Part of a small language model's weights.
Size: vocabulary 3519, 1.16M parameters.
Each number is 500 + 25 x the weight over its row's rms, rounded and kept within 0 to 999. Layers, rows and columns count from 0. Numbers have three digits each. The size before them is the row's rms in percent of the matrix's.

# layer 2 MLP up, 256x64, rms 0.23, rows 89-195, columns 0-63
101:497521498526514513477475507516502500523531508501467452481499493555506502536522550550471524513516466520520482504472488505476478451485539466475522482478494533482510499473465489516526531514543470
118:479521516471502498507457502513517506521508528527522506511474493411442496477486468510515497518511532500506494532467463500497482528513496493509493474555457500500479511495483523514448457473503512
107:506562550483480503520540511466503481537514492471501485500497517502476465484473515428500510518483495507496490516488522461488494483534514511455478511525525527507491477506514527509516534486449546
093:533476529465506481499476541487505472454472505492515441505491504536487477507483537503505505508494481549501538532495480509523482472503501515465504530475540533524502502465471520477518447502537472
110:494511486482535503534463477511533524538485498526517501490482516515499476507538498520435470556521495495467463536508495536533492463489516464485511484466510522516486495512504498486527493531527439
102:444492506537457483488527527510488511515503512476474476503465506476492525494487501508494460527527501468496505495489502528467463474492475525452508499483524527538460493517507544438525511515548484
116:495483484452502459496509507481534522556511539502483462524492515465498503505460484502537490534529505470518439502492442511484504540490499480504503453530501521503518487527453472514504491508511488
087:545525522499536491508513470492501445515491510507508539488480512521455536501582519504497503514488503530464483515486534475513500512481449472474535475513515484491478477527531468469519509514493508
111:494491488522557479504462506484486506480463526456508483475521459510468521519535528517477514546502517499500481482483490514475514502545466512468474561532503443540525504502482520489511508491492514
093:513513517499465514507480506461507473488497452529485484509480486552458503485520527549517450536508488480503545499522473486489526466485475514448511524483448488540509484486514497459504502529496492
076:521477521464516477524516461546488470479477528481526465484539542486480508514508521512497479497484522502545457516497508514499484511506460533453498516533502491497526537511530529488503560480506536
087:478534509532515501594517538494519504533544478545498521491481489537467483492514496517507513475494499520507481521504474480482490496475478507512489507516521511484507445476537501484493463487483448
074:485468522485486557541528494538493501493486479499501451513515533520531472543497508516526541499497525510512558526488477524510495514515492468463492487473559541534496487513512533475496523497511500
108:491473532525504472466472538491494528495470502519489527456489485556492503498487487464521519500478507502518506478474475522462470494515502487468547527492516567531478489475509536520548466508518497
086:537507492479470537523520528495523493523520496524520539523509482475482539503505546534538526490484489494501524456456525500464514530507504475496480550501512494507499513480557505470514506470446523
096:468520528505504553499492508517489486514482489492481486520508542536496491521476563528538526513497512559487513503487490486533533500486497463510513524518508563446465508518504533469482482481491489
092:536521538493444504544497499561519479506501497550511562491518488497516487508513527491510505512498460529461476486490528502511527512531508529518530492518513552510534493464492474488481504522505465
110:483543473514535514514499493541510526496522505512498491499477495468509464510516474507490482515486487508505469547469517530522471515484474523465528469476588478511460527526499518536500535490499471
106:542508477488450547504516482501488460462502497513522474506527492484489509515497481487528556485500529460509502427523547483507481510525487503536524493508518490485485474520471524469452500507518524
114:443472524512494509507483541462542487537519480490484470509498514521504494500490534530502466500466565518515517545492495504490509482491546501449496536463499539527499489514464501469490485504521483
101:488513440491514503516509463545448441482478513500500473467513495494479532544496496492524525524516503516512508502503530483485502502536457482551493499501464526512537488472456535490472507505493473
108:486516520430515528494487456449479469473491450513469520538503464537535534499474522490511536488457507482522486490510490495492527472512472479499515490539514467503513537485505527499515476487487492
086:495523494503548508510523489508494488502524538482539508491523446484482520514558475473480516504492499520488487514510473435513532520500483450525511473512497521491546501519485531463516552503519532
087:531514476477482469536503489534471463489536465491444482544496534546483489525502530502525491509480503482489521491475514470531523501511507510476511531526448537477505451464502519486480502515496474
089:511479511524520519506507478525518478523516505479513467473520517489480546496484465533460539491443512502504495474433517499502526490477515481481500461511520575503489480474524518484514516495527465
094:462512509508513492533513520482506474483540495481531510509450507483478470468465500525512493504518516522490530574502487505486531491560484474499531511551500542494517485504494511527441497477482489
092:528493522453480532499536526479487510494514503515505458525468536481526457528450498476495488523481502488519490514535501447479497525501497522510468507532487513505496527505460517493461553442507507
080:520530428514504490495488488528486429473463455502543505514494538526470486523539484471497498509499510542530494503499492481491507485495493524516513493497465537526506534450516485496507485470508527
113:478503465520519518520469514490513511473498546527536492480459523526514487478480515439522539471494469489501503511525507498535504486488513472493491491573516517513461482527521529496468518470498545
110:521531504517534470482505503477515477528504515487526487537508516528488529452505517505475493493462522523511484479457492538503511493516541504523499513526490488442543499494452507488522561540538476
110:514536499495462499453496487503548491560530551451500499455514505523512473499488504509476526518532529502558490495485488528480491482517478507475482513483466495537476492517520529485477483537520519
122:458517559475517515526519471497497513491473476515487507532492516462495508522487511547496544532553509495506469508475515532483473538507455519490491500515557508454477512505507507497488451520514483
109:521556497485476521490464503453556479492519484502499523522533539480492491494531484501539502522510489503524507458505492510514511496565512495499490521524501488501535520493489523456435478473530485
092:477474527460472546513473530493540457508522481497498459518508542525510493555480502516537501493487538484476526532501500482515485537540469523490507557503467506487524491481491510482493493515470523
092:529522495455486502496487522462500439503516488459553506552485506527472512475544494467485478478466472515512506448551501488479486493529517497494524490514498478508492507463493507470488503532538512
102:492497446494512524502495507506508506508516489467481491512560506497494509492475526465547492536455466501460521498516470530510545514505531486483537479526479568482500495509466539509454488508496502
094:430498537494463516514513525501479509508502494520525538498545531486521502524513475532532466492481503530478491519530478495523539505509538508508497451471517498504504484495464563534496488495543499
092:470523515492495481587514461491533522489488478512529507528465470508482492502496537463503546475488527479513506507514456524518503514526495519530495465496487512496556524525494497494454536512494504
089:534494528487475551526490537530508494526491513490497473536526496508503518499503520531449508540518470536487482497457518532538542534488468514493500509540502501517505491505485477518499512548545455
138:492536512482461534470555471475492466490519522469501475501526465507510515485517511499507518540508490492492550480475501461475473515536511472494503507512456482494523476501456565478502503527529521
084:494471478492503538487466526523511474490551487508529487492501546503455502471523474487457517480446517518491513453530502486540508527466495487510505489490498560506478474489485530461473533500508486
093:494496524477473540525526471513489485456523462497477463494495456495450483520507516522533520512498558512476531494492464501537505497520484455522502511506527514507519561521538510495505510489485541
089:478484518514515493494497495567518504519508522463494489497513536483457505551529496544431503484472493499507469486488475480480510491484514508481489496489493492532505492529487497509493570453490449
083:522485477511474495509520482509477476539495468495529486542536523531518547522516526461501521482514509514454534508523481463509503509501525457479567479465487525463489532518495509494507531485512468
116:538528528435519545527534489514476481539489483478525488492540494494533463497496463467530513477501499515479484509536473495493479456518466477498502517530506512508500538530489517490455509465486523
100:511514506514529494513516460554491510510525517502490504523469470483461478481517492523472483493495518482492458523519495537529463491495480533537523446483506580484491482509466523475488511464518491
094:489518537477495545517521483500514438488496505475495481487554486501545507463527528494477508474450510513507544506475481485490481511511491488472506549495475466517520480461480521480495520555523513
072:517462504472492524514452547476510489509576544483511507504498476511494506524523511439514501507466503505488526464514469515465503484536488501465508510516514539518519481489497523493499529506533550
095:512521504490500496507525481535490426509476487521519476501487530506476476508508512503498533497489522513468531454474537463471508523532523482476536516544490486504503439493529493504447504456512507
094:510515490480496522498494505497488496470456538492490484558498530537451504490499461512494534477515517505511496447513486521544450502484472488540477516508511513551476512496554508473462484519487512
093:453502506499554488521517523511505496503444509511544510479487480463473502490571517538511487473503564485482455493489459515522482492504523479471530491475530524501504474513506481503503487513526497
123:549520500504509509481512462484485473495477462478511453508514510563519483471510505482524522537486528496483519506460525454493519485505516471474512497541469510493522525483462522479459454510525527
104:489547516494516498486526559491528470510537493467515469492480430516492454492521541491514468514499508538470483516504500501502464489480494471472510478476505517491488516536497491476544548523521514
091:525514515505449552471520472473451461506505506518500467485522496542515499473502534508466524511469513509503540466493531481486519485551509497452509497512510540540489496528488466459503498503514494
090:499517486486497465502490477509499479445501512483484508477502461522529526476490477469480497495475523483505486498493505467440492487553546521536508508535467493551507494490475537494458521517526551
105:511530513488485505486508491489511479516462493505453481561541555490491500495471498476508522525505505536513534490504516484533514504546469457507551529500519490487457513499511553481500480538483527
109:501527512475493533487456470491524491478524490494496539525528507513449541492539495483490530490504539479518524480496496515504506477554494488519519542529476507522530532492466512479442474495534464
098:476490474488485512490525511488518487516502469524480520552495469468508524514496477529512445524497524463492527539491487548504494500499529526489523459507494537492518482509488538422492471499538521
092:516508533451474520445492492484518489460491474476467461505516508519478531530469506509527533532508519483510504507513512487455512523511527488498509520535487509513500521502557529491470469437500532
118:479519523516501519541535493502462485469473506513495451483512460503572509489489502549497495518471510490500501475460523513505514458531521467481487487520495507510508497453432507484531516500518516
080:502478544521512512522549510496497479491501536530518474494512535533535481478488537516500485465514502503497468487463532472506478492491478468464492480494498524553526523493488489461484560540526534
097:465510516521480479496477512493501510448480497494530489486470527488528479501492529498523472485495495545543559483511424521500479502513481477507521486525488550491535498488498554457505489477496508
088:525513530492486506535503497506491499463498475497490477506497522533503478495456522518487533507482506468455545510444547487493513488530502455450517500522513550498477511441477505496532540516504513
098:538509515428500530510507494483465440529491496508506496518532528507508477493509506492522518527480496516487526498477479444508496498562510496447467506551479479489506498483512466486470495467509516
088:542500511513476506529516469541489480521493531462514493503471498502489493515488500434467498480502517507485475484513508489524497511506524419460492507527519505527519494504543525495543535534492549
104:512497506484494491456550458523491443502474513463515512527519516514477488459492500495458497553506528471530547501502484534508500494490512484483485479518491504542523479475508560476531490483513531
149:469492477469496475450484499519506539477500491496502471514488502494480478552499516494516506535515502466468500536487472507513482538516483505481521458496537527478428499568500521513503518463485484
103:499490492463542527472512495497496441512525511501516476481476477521488492498479494475480503527519486475517470484499476471526512473486467526455479547550468489511524490528487528495444468469457492
093:488512515459509518525586493531510471525474461541495508531497559461502475521491500513460496541533511505505485497477512521530486514484521513480490459479517535496522503485470504517524496505472506
094:506498534467493480492535502523508490534464505526563492524481484487517481524509490573460530528526510495521508493506459522496480492497521496464466493552543488469499496499468477490531499491498464
099:547497517512505465498492469506505491533490477439480540505463508507525494511471494488454465480456512502499498520530445466490499470545476494500518530484485532488491510542511546509523513500473525
081:511427508452492505484507486532488513475463474482529510518480508489467498532521489495515478490499531469502499515505459514499514555518513501465518530546558525491449510517517518514493507471508527
137:480510486429482498472495487491498457501510503525476451531493503448456526483459498529536486523506518467519511521501495512477485481525544481489497491549512506521514468488487528497482452496539495
104:535500520471518516509551470473475497502467529527515474490495525483502503487423518507483501547560524486519487505502499479509499546496477481500487476523488484502491516530521534519485460540532524
101:503500492505464486494531470512515452543522536477518510500499497529549515446494510512514494485466487476515484520474509506502518502512519457504499553530509467485541487445504497443526514519531482
102:504499475497494481455519513523476463513521521431478478497519461494466536522486523457489477517517479451472504500482486480502507512500521484458531536527514512533477513517528527510488485544539478
091:514480467504539491528472499582503512498533512493460511525484514503489501500475473503516520471432513487505482523460462507517516525521509481487526480500474551478504493519525524524475537486519478
100:508507540489488528561491494508510484462523475514454465492495500494483518499471517512550503535509509531452546502450471471497498499504535497531513514507434513467482511512492516490504485503458492
093:507478522477467535480506487474524438511513499480505513504535550516510523522537465494480522490479515496524489527483535457492473538510466501505530489515446490483552528483482528469491468495495517
094:513510499476540497545488463518494489452481544517490475496519486500500521467554508507488476458490513512490442506480522501514519511532515470479486514488473469459514505477468536460501523526543521
095:521488538534525516476482488460518430485502520496474515533505430511467502489524476540510479534484524513481512510476494545509535471509485472489472491495472495511538454489489502503470492501515484
107:521502533512507507470479470506494478491522467449485450495557539525486512475502477502502472529468486485490528482458479452520541516528517530451521515516485514528503508488516521508511514513452496
141:512526547473499516470470465507567477501451475472509557524512489514452523520526529549456525518472515494511490499485515499473512471506468507517527515522502497498531519513497492508493520468500520
096:487521562498530515512538481442494495514504533502495509492505508462516466470467489540502504513515520509490473483498490458475526526519532502527466456458522495478491489509520523525489521510535558
091:561513486486522522443504498543465485506496510478521522494524558454484513522502481474491486485521476498472509505508522477501492490524521484474515502519514503498540436503531498471509561528502510
084:508522494500555527506514549498510515480501460487499511504461534510505506500495490521445496460475497520481526514466486510511504480505537497525475441537506528474507523473521535471477535548464508
076:488499452508511530509484516519517497491516521492548453500474508506487519537518465468487532488498519503482498513502481498450484474520523489519546514515464441464517466473492481482532502554540490
101:439503495489501512540509504503506487513515527493516497483474504506527490455573489500489511490501513520491475530464462528488427517503483501525494554504503525481535480512510523481498545530504474
099:485508562476502516508495507447512460531505493485501508520501483502500434507424506531541485495484484508505490527500500504508479529532461511502486519533503540531528499517528537508455501497503484
109:515494496499511523486444491473488498497502518465529447504506466523462490512570534495551491526491502518513480542525512486474523486526498510482511539518504535502487504487496478499497491577514485
072:484475517459494532532487499526485496496497489488507471506509513523502525524471460541527560519481487531468512458464511553502517525517491490489496498528511560511477529487490511485464485478519446
111:464503519484475490516526476510512495528516509526474542479466498529475499497477464492480520526521470476513487534514452520471488485502499479508477485547503517514521519485553559544489464510461534
112:512496533467485529505520506476486484501486497488525451499511574529495489488472514471491514521478484523514545487484559463516502509493507485485495472504470522518469508473457510440449492497481504
091:500504514496477528500538515474525486531541486499501487496499539491464497479501453495495461549555496522503506529522459460472497495477480505510535541526505490508485478547476512484512521450456498
101:516509517494503481481492547458541474534503517528519481501457501503507506473527493457447506518539519494509504483493437503473441478526467497492490515520501480529533479518520500501508503511512558
124:542539513484496523495488479485485504520502487540453521528471505499510480456465526468528462518489516539544505500506514509529472495513531536457496512504457519493491494505443532512458481469518501
098:497528489450470498496496492556532475528474489526502538525470520514495505477506493536512515520474472526488538515463494502546513537517511511546533498526541498467462532479497521514485488518505457
086:479477530451488513520498495522481482492503517512479463521535484506542489561521512536490475541485476510515498522491510520543514527498510466481495517506512476495537451445520490514522546474528481
129:487525527491472472506544495452503494484527509482476507477473492527466489502497515539499555521460484467483503418484502509504487512517475471472487453532499533489482480517489497471488501527491537
081:481501467494506488508485524505531509470481510551501531515499482505510483495503520539558518517498452530524477519485523464495513543507496482529555481540503497502541479517498500487474527495575498
110:482551502534513482499470517476521465549492511517484532511494477479547499489452515491508509542516510511534510525498486430498519509471463472502522512536468540520531471503515492521494518527512485
104:489500484467519501528538534509544511514512457436515483466491509461480513481516508491521515502477515518526479514462507509508536493512518474519522512515479507485500477546490561536439507520505478
092:467551513498470513508482535507538538465513493485497510556493536475471502460462500529467510490515495487502522491455537443523509471507448508524493510474491522488500484522496540481505509481491485
101:487536502492470499485517524505520521450536512512519490541502479507465519480501521484498472511522467478506519491481485544432541482487483507483528537516506483520525444513511500531516547523507541
102:494469540496494514515543454538515486514468510503499506505477487467470457550475494511485531513492527498520484493431479503493496524524513488510475460508499545505528483511531537505554489509526524
106:505500548464529523511487469502474533451494463484484489485518507505542434495529502490507559519515492475503480519486506497544502506530433502502509481496532530500459513525506529497487516495477492
104:459497493493530457503457489524506560499490483510553494518480533537484488503523562528504470528445506504499511532484509508536510490457486486515478491522481530492484477493527500518503534507492536
# layer 2 MLP down (transposed), 256x64, rms 0.0948, rows 89-195, columns 0-63
114:507486477495516470470524503500504505507522510490494479463514510522522493550523535467486517498528485526546439502496505466509497498532525473502496469451494550502486500479455522513502557473502450
108:497532513485533504495492511487489470473491516516522454538522506494528474546490502497530524508497511498495483508492463501455501497459445516450468514483536516468555545493486540466483528497514496
094:491504557498515503492538488498504458507487499519479509513520490500480561498486476503480538489493509425498521530464486489514506484498476513499420480538483510469535469513512538495493482489516514
095:490490522528512525515483500488561500484517489512488494500473529544499536499472520521489496516493506476480473487476445529495475522529526481486534483485519542490474501472484486415517542496531507
105:495437502490491516464482497518490485497457507521486584486525522477542497497464513484503489501504528495506483494518505562479465516515524519494486486550539488508491471500482483507495467486513544
092:528485436467515495467497475505516489519501523480508477490530486515462547483469493490464509509509464466534497504539508524529523499528488512522517505503525476491466488492479534547425488502507514
116:514506523534503475514516517497478505520454476534520534514498456476477476468524480536511507495481510530450500530456525430499465520481533528492475511466492536521524512531497480508492497485515475
070:472494441518504504526506521504496522467492496514464463512520499482543510523464449507494517459492518474531541507498520537478532465516564504503459504501495510497530518464496498530483487456503499
097:495515522491440500482502493483528488496517529531466546517479489495489520500505487460526489437503478499536541493527545500516492508494517471520526515432472510505508482543517475518486475489461508
089:505483470499520485504526497538514510540526542441533517485514525442522499474473475458501541463461508517502472500465514499502484508524487509559510493518541522462483538515502504501491492482498495
104:497470532478495482553506478531514470491486515514528479502510534490487507517505514513481480498481520496543435506506477508456488502500429517422506509509508527503500499477512533470509545491494511
078:509468500492467485444495501516501513485481531507484465485499495475510520490487491484470490495529516471508522534517523533520501501530529488482491450454479519520517589508488496490505512566503526
108:477479524482497562528521497517511490491476503514497467518502540526513476556508496502507527507496521485522515491482466501452492516505478457422471495485549525506487479487505546464487522495497490
096:515527473476498531503515490512479484516504519499502471537493478449511479485504535538445497515521526499464497506554508508527522479476519512528501427510502490477493521513500426480500515479487483
092:474509527528508468481503484512480519473485526459504467465489519511502474506510467485484470484518514537510494528545489490534498496501521546533523454510501468491517488509469462546506509538570497
113:472517526515517529499473501500476488547496502492497490543498523538481491505476543529482515513464511564506481516482483482490522508500523479500502528535520504426513476460519496476504491508443462
092:454493517533456487493520542507447515525480496522500503463492472514522501444458480492486503450562456490477543480537506533521504495513500505480499496494484479534506486506530503519507502528501509
099:522491515461498502494483514509491461516469520476439506521521498491518525487502535517499514487481475440523547483511504533497538487512520480558483544505474470523489516467474457506511464508523476
093:499525508483488508471508517460487496539493520524451535521482506497506551498564457483456491476529506536475489483457467476525506486521484535504486523517488526494494556506481472514525515480510494
107:502509500506495504525509455527493493534538525508489453525495479488495517444479476499485516498515507505486439494509463493481523502457537492493493505535547579502521542479507471505499521495513475
090:501518530496503500512480530471528558515531478530445523525502488496555500489487480518484512517489473471486489465492466527525506466503556513455524536519501490475475524487534461497484479482483506
094:535482469557493460470505513521523494536520506474535478491479536486446474521525480498491455508531471502492535503474511490510474509521536522496518510464471548513466459496479483506493501532515499
069:519496468482496504534496565487464476450544502493530501503512557463499473459477517543498492493505498520493492500484545531506493482511476491515503494475531495532496535475537497528495482538458504
084:466502490486472538492490477561500490538453520493493499504521479523517499531501515566527533499471510485535462456511489537483496476544495489499474531512468484479479513504444507503510522486504487
115:476489500512524531508496487500534462530517498480530496498515528490472528538513507529494507498427497510505472467430489503467519495501501491479459475498526583498502523496522508478500510489507471
084:538436487498498494503496510562526510526448474516494505503521539493513512512521521507480503506493500502507474446498503498532476484437528512481505517484523476481459538526512480505547508507539501
115:517507517449480512484553508474524493488523492521495452520481520485517506549481498470495485508485544510491478500534520468452452526523497480475484491499524522508512538486494499477435520479499537
075:496508582476505508472533517479525538532531506503442505488491487481515496454518507498493516496501521491504510469474501520527501472526535497490467494502484433451522499525501465496474517509507472
094:526496538485503513486530506523471497525531477487484522522522466483481513492503471540490464530503522506498509511456453498466507533538466544524482515444478484500545524464501505494533493531471477
096:485496530498467496546501483526493505495515487530501512450551487475518483473485497507517525472524464438478550539516521463517511496482464524475502512473515480544488499481543481514493505512490542
101:494483515495542492539503540492447507448489453531508495537489499482489541522491515509521488482481476482453502494520482481533505522484503495546520498544524488472503500505488467535540523473470467
168:459495532541528494533503447468515506461498489507506533512457520471487474560517525523506490557518521508510475488461488496463492509488450506458511499488549475503494504515483499516511476491509508
084:512497529501498533521538506463480491489481489496539507490461453512553514529518520478472489479477493500515499540507518466514485457464528492508526526537493474460510483506489565495514453495504529
108:506429476489433544492500561500525460530501465504505514527505528499514526526489484485514469483517526496475533517501523511528465542506496527479483509476498483492496491472489506498507551492479508
083:521500541499488535513513469523480484493499478535515523512510460480528507466534528535488538505509489518472518509470457518512469470533494526472507494486515483508465536486491524455524500471524431
102:472472518496583477491526496493482528529488473485490506500474481472521508510506484475458487531498514533509471523477479460469471528521512522515506525532553482502492485489476501499540501467507553
096:536501454522515469490509500486517487505486514497508461502450471509468486460496511486498529492510486465524541511497518523535485479510509517516509555547495493502509522560522429505525496511464491
078:501485466527520517456490540443468473520555513458487519477526534491492510487523477520519465535512474510508503467491524502494506458480490507469515542480513494537491487469550504531503478516510503
084:512483476488437480471471507503506568493520478539501493481507489506517501506494520493523526485558462504481511504557485546483511506447482515554498480488506489516490477516512512514503451502483505
119:532520515505496492504470513487503494506500475503474511481574459485470530472505510465471461481507549498524498543486476490517499479490480501494531550488492519488494510499475488480478545485498577
116:493502486514517542481482537510517485506539496523518522502514564520450518496509500495465499481414499503511497458540543510507482521465480492506450500483523529494496508483475492490481534485494489
085:505483486511524447484476535488506517524501552514512544516521533498528528491487478480455496492482441491533463509513549502496480509482510545477503501502482498507477452502461499520481488511545469
136:466491505495525483513473505570509488522494525496494462482492551479490482564525525534462500517496519503507450506495480490492511500502516508482479478470517513532504487510495503503483571454503459
075:489495508505544456488493515490478521497525513521442508421454488489510484509525462505485506504506496506513505508507535552525456471517503514518476546482512486527491493515504457519537486505488539
104:490489490564519542508495502507475491488547485470498487491504485485477559474490479523522510482488462511479525463491490493531510530544467545491497458455501520470504464491531513469505508508536507
089:513469499560475505478496483508445471530527494511463494457507466517485487514504481535494499525512506474512510547520516493471504483499509548534490490520509524537438503480538475517524499502464475
131:484507511478540540499527501517521437476513508495483501502534508513507522515526482497461493495432522480514490507480456483457505530531473485454518560493493496505501474475499527487489537512530525
107:489461518512532505543468554465520467515549530500496506494484489506472500512504517466509485520470511509486478484487488491428511494539485489440484500490530536483512521465492512491493529487515543
096:513537455527451461521498516535484471517480515477537507453494475492502457503503505504509520542503520485454526479503496481484476542520529507530553531513515482514506497514492501529527470465471507
083:504478494499483493475527492481486527517532452497518515447476480495541491484506536482524504512512479474494526528488522476436538495523559519504494484528482490447516514521480490517539513451511502
087:505527485524522458488512545528499481484439487547533552463509476472549475510489519540515492474538481508468520515499475482482481493501508503491529506538490477461513466533476484506510489490488508
106:480464455474488503533499508537529515514516510494519566495462453482498504504484473511503490495527473505506568488528491526482447498508477477496466484479513473516511499510484516545508536491499545
089:509463477545503488468486476517504531494458498483488507485522522511488540534472438507512511494492506462551511474526475499508514480514521521553493493536509496501531488442516503512507443498521485
083:485497477501570472531508501515500531505494485506484518510490518475477469531472463495547502484554510528465455543494498557547495492463485520501484477480471483484500484504484499489543507494500523
084:476507487516494516495506497498502524555508505518492502505501555487486464541535515533510510471514466464504502495523487548547505478439459473485481511476518514482482529484535470484529492480467460
091:502455519522504524499507512503527490488524510486524516476468490529495499499489488479503445511504432461512490524444522476517539510478536549492489503501464489524537458504516476556496483505504490
087:534447522529509495476493489482476510528501515520493488523499498507512516527504521473517446529484454501506480529539541451476512491441543521494503511487458497493465490519528530503475527487527522
091:543476511495498464524506521530466501492464493484529516482526533538509497468523510476481527507493470497501515476484512460503504487479493520477533521477526463520483486495551511516507577468450487
088:496503462536524483527486475513538508522512503512536540458460485506521491483518529512434498485490456508515469473530505535504498487470497514510490494466506491477467517503498473537501547552481475
087:488518491500486491508516482525487521527479467472553503474465463537476495492511498480533488520510496512528477465504469507533475500527467527474561504458513569518506541491476519524484480492481490
072:522480506506512483519501542485501510510480493531522470494493521518466497456478492534493480452483508522515490492516546500539493517463439507452514499484489562534501511481497480498470554534506520
090:530459514473483446507518509509499502551473501485498461486519517483542513487518497470523494503517494525476526473492470485548502475486536547479526525533476513548497490470492477476511466498546516
124:497533515503499497531480508519481484464492461511509498526468491511474497505469530545494535510460518470470511505473507503456515489503428477459530530504511556514520493471465531496521538509514516
131:512522496480516521514517477512503457498494484480502508500497489500483525496496486548501502540472513508453571551479450476484513488505431518450516502512527496521502501471505471492503528464525530
077:489485509487534520501523505544473474533514503530513452503539530528481474502526515522487515504456536516520454488491477456490497506533448493502479443501512530491521495458494535483499483470505525
086:483486526519485508556453558510518530501523495562476504482502474471506516508514512500474480460517479529506453509507507461522509514525528483519494506471500476452472481504495458502493534513467480
127:531497538503466500489504474543521515548497469472485480537475463510504475487506533420524475524469510497535479501513514494470500471487504512487473492513475496532527511521482490526481495564495499
094:507503469528523502485555472520491486464506527501497490515464482509480490469507495503520513518479515521545511498492498486517461467521491510487482551506478502550529510567489459451515487522478453
089:468481537505492518502522491497504475541488442519515556498484526502510473542490460456465524536501531495544483459497503489528484487467489527527532501502478530488511493446509474479515494517491490
095:508496508462491503494513546506494466540531528504511458489469536533554432516555492491480477501510495507517517465524493465529488508452501483520472501518502480505558471488509510495495488508498509
093:478517494480481520501476531511494511469512517562517467494551484472475517492514493514542509518523496514488522467467541537513501527447506510474489485521501463519523493470514455474487499504508437
115:490444506448528488511517510528504494495499481528563533488505511495492502475528468492500481476494530493514482490491458508506490535518500514436504527524568496485494500471504504506507521477481559
143:452538480483502514502528488451509452480508524552481490545500492460464534488483476500512496542503513493527512532481472478438496497512487491493482528514507508519527502528463518530490477506541492
093:477506481543491474476451535513515501487530483478501519508492456515503477495587496504528488478448476501496510517517480504481511473509533515500522521490541500514493514476506490504530529444463476
093:474499506484571489524513524489483527464476472529489522512524496476461481534515492488492492515544513499491532490518481480530491514491458541462520446486448508527479521539492490520480499504470516
094:527515515482513529519514495486515505491470502568519497492454541505520440446510463499533525495475507531540516504514518512511495464515495519530479465499479495490529493487461499466499508479447499
120:504467506509547495515491488554518490497503521482476494541493540498494519494496487495513506470414502502513462509442472506500520506531527482466487510471480549499519494483488521515462542503519517
099:488482463506486483447496502501480519536483526512525523503505497485502477501526530486438489444488484457517464481544536541507540504511491525476479479492565503511499501497514490539504515493531500
081:529428520501488478492534528523521467538508448503484510486485503495509537553495502484488482492506494482498479518508573507508449512496481506533540474499479482477531510537494486473475503496513483
096:502516523488505494524491495504490480437513528531503471526489454525495506461521500535472468491518522508473482511509532495509510526545532489433524471489489497478478487482476576485505498519521513
094:499490479490470489495511517501486575500510471496495498464523544481501506518494545454493546471518489466543484466506544468487459538497521504481521511492527499489450516517502482537516529485503503
097:477478456481467525544539509517525509488462511529524540517449510490491491536482506506488507491508535490517444507508485543491461499512507489499467511483490483468504480482460501452513507513553530
148:504483534479524453485478479490521513502479501524503534518490501537435533524497484499439495519509465500480446500502479456484506537506533507523504500505468546529498491523510495514450534498505513
097:513478444530485490491487526541518484479493460503507510484487466541477525530520515474497497471492491492523533522514510546531487475504442522491521541540467496528528501510477473504521498495456461
095:482492512502466513527511465457531490477514511528508460513489429527509483495501518511529527520516521476520508521515496540483509501458467506509475520484475457504492530499501547533464446481479524
096:487471537508459484509490449499516491539501518531467510505521479503491485530492510498538504531532515457515472523520519475509506523484451502492519547491505492527470486545483481531496474427508500
073:518516550466493492508513485491494476506527506522456532501527511493489475463520498505515486496499489497547475495490528509565509495473483470474431532493525501539506516494489538533462499475456523
072:460464496489533487480474506486475473516518468477482523508535504505504471517525533500526475528511515552472516536476476509491497454489453546549510469469491504470527463478510535506501508524524503
095:475473509509516503464514480553512522493497479513507478448505525503523498483556494470452503484514555535522501521498454505506506500503485495479563492456486447496493507496504514489535511463484500
098:487524514504480500486549510515520506473497496526495549486498537488533481492473478481482520484538476522489530479431462509519496520479513482535493509486497446508521490534493542510535489453455502
113:491489526479524526507510515509523513491503521517501508523493517521488521537485512526493510523485517504491455445469464530431500516523476443459485486508508565490491514475502508483469535477505459
099:538515485511548503483496528479510507460496488474536469508532492454508504486506539516507491503511523539497520477510539494508522519493510505480506507429512476488470484511454427499526503509535471
121:510541464498469522514497479460509540523534526502524501520443532489479516519505504492494501534499475477474467541498559504527475519521500454447516494512486496492462506476449512507521502510516497
085:510477505486525485500459491538469493465481513511495534508487453498530487491482539511486535435466520501499497466479538522523504506546529519491471488475482495503514505451536506489504479552534512
082:442480457492485479511491488551511525487524489464509490491502460491466459523506516536576511499474540547496481517538541506486512506454520495511499498486507523486506513508505501464513505475514499
110:496509475490477497528522504495495490488500499470551454499529495475451508525489468548494530496516486449455547494487506487491567504468493493551498495514539483496527499510515480520506471537479504
079:528491516560508485530501485458489523490509528493515448466542471505494532529474494449499484463505502479469517460541492511491515486508502515479498502478466499533559476530522506515510491474499535
092:483454488506477497512501528476502489518506501520491469481507431467526457539545467520475473527497482495524552538507475498528517506517502498527470511485479475515547525459522487519519512481526508
132:481517516490522454475506518440478503480550538502491522491512455515450502513478516524518569489504488475492506454467491527537498498503494497499500457545495540495485502494484488485521514526488524
067:529505536501471505499508496503482506548504490497480494454523473468525488522492467482471483504493501503514541468528533537537515502467544529452454487504475504471501506479546505506520472523459540
105:533455527475490517499542493500487518471514498466497474484511524524460519485554476516488477473504496501479506503479533557519483486540558535514476487468541463490485525488495507514514467481488526
103:500502531556509532471467475499482490488508512543458499527506511527534514538467494494490483511495518483498528510528534483494477497488525493492478470506508478491521536460507434451524524475516549
092:542496478498539504503507477509455477569491508531516517451501487518538499509530511475524503506498464519505447501514477522478457523507550486476505499547505472485530516465493469507478479501489518
096:507457491516523489504492483482490478571481508481483508479506522507535499530501499512509551503489525505497478503541520465553460506487535503514474486479509517514487574507486492488496441470480484
104:481481498486489508508518464523544488549462507520529517488476488486475464563509489510511515511481515500542514479448453512466475524519507491494474465499495547476534494479545528500523506507492478
082:500539483517491491481544518500546513490485537471493501489508481506502516535488511499531473509438501531528498476531488483466476475489490473474479496488486486545547466462477531489491525546508549
093:540496497514464554511542518506500460505514501483448523491528464481520500494493442475494507446538505516495494485508494505473507493554494524471525513502497455493537536506470506486521468509499473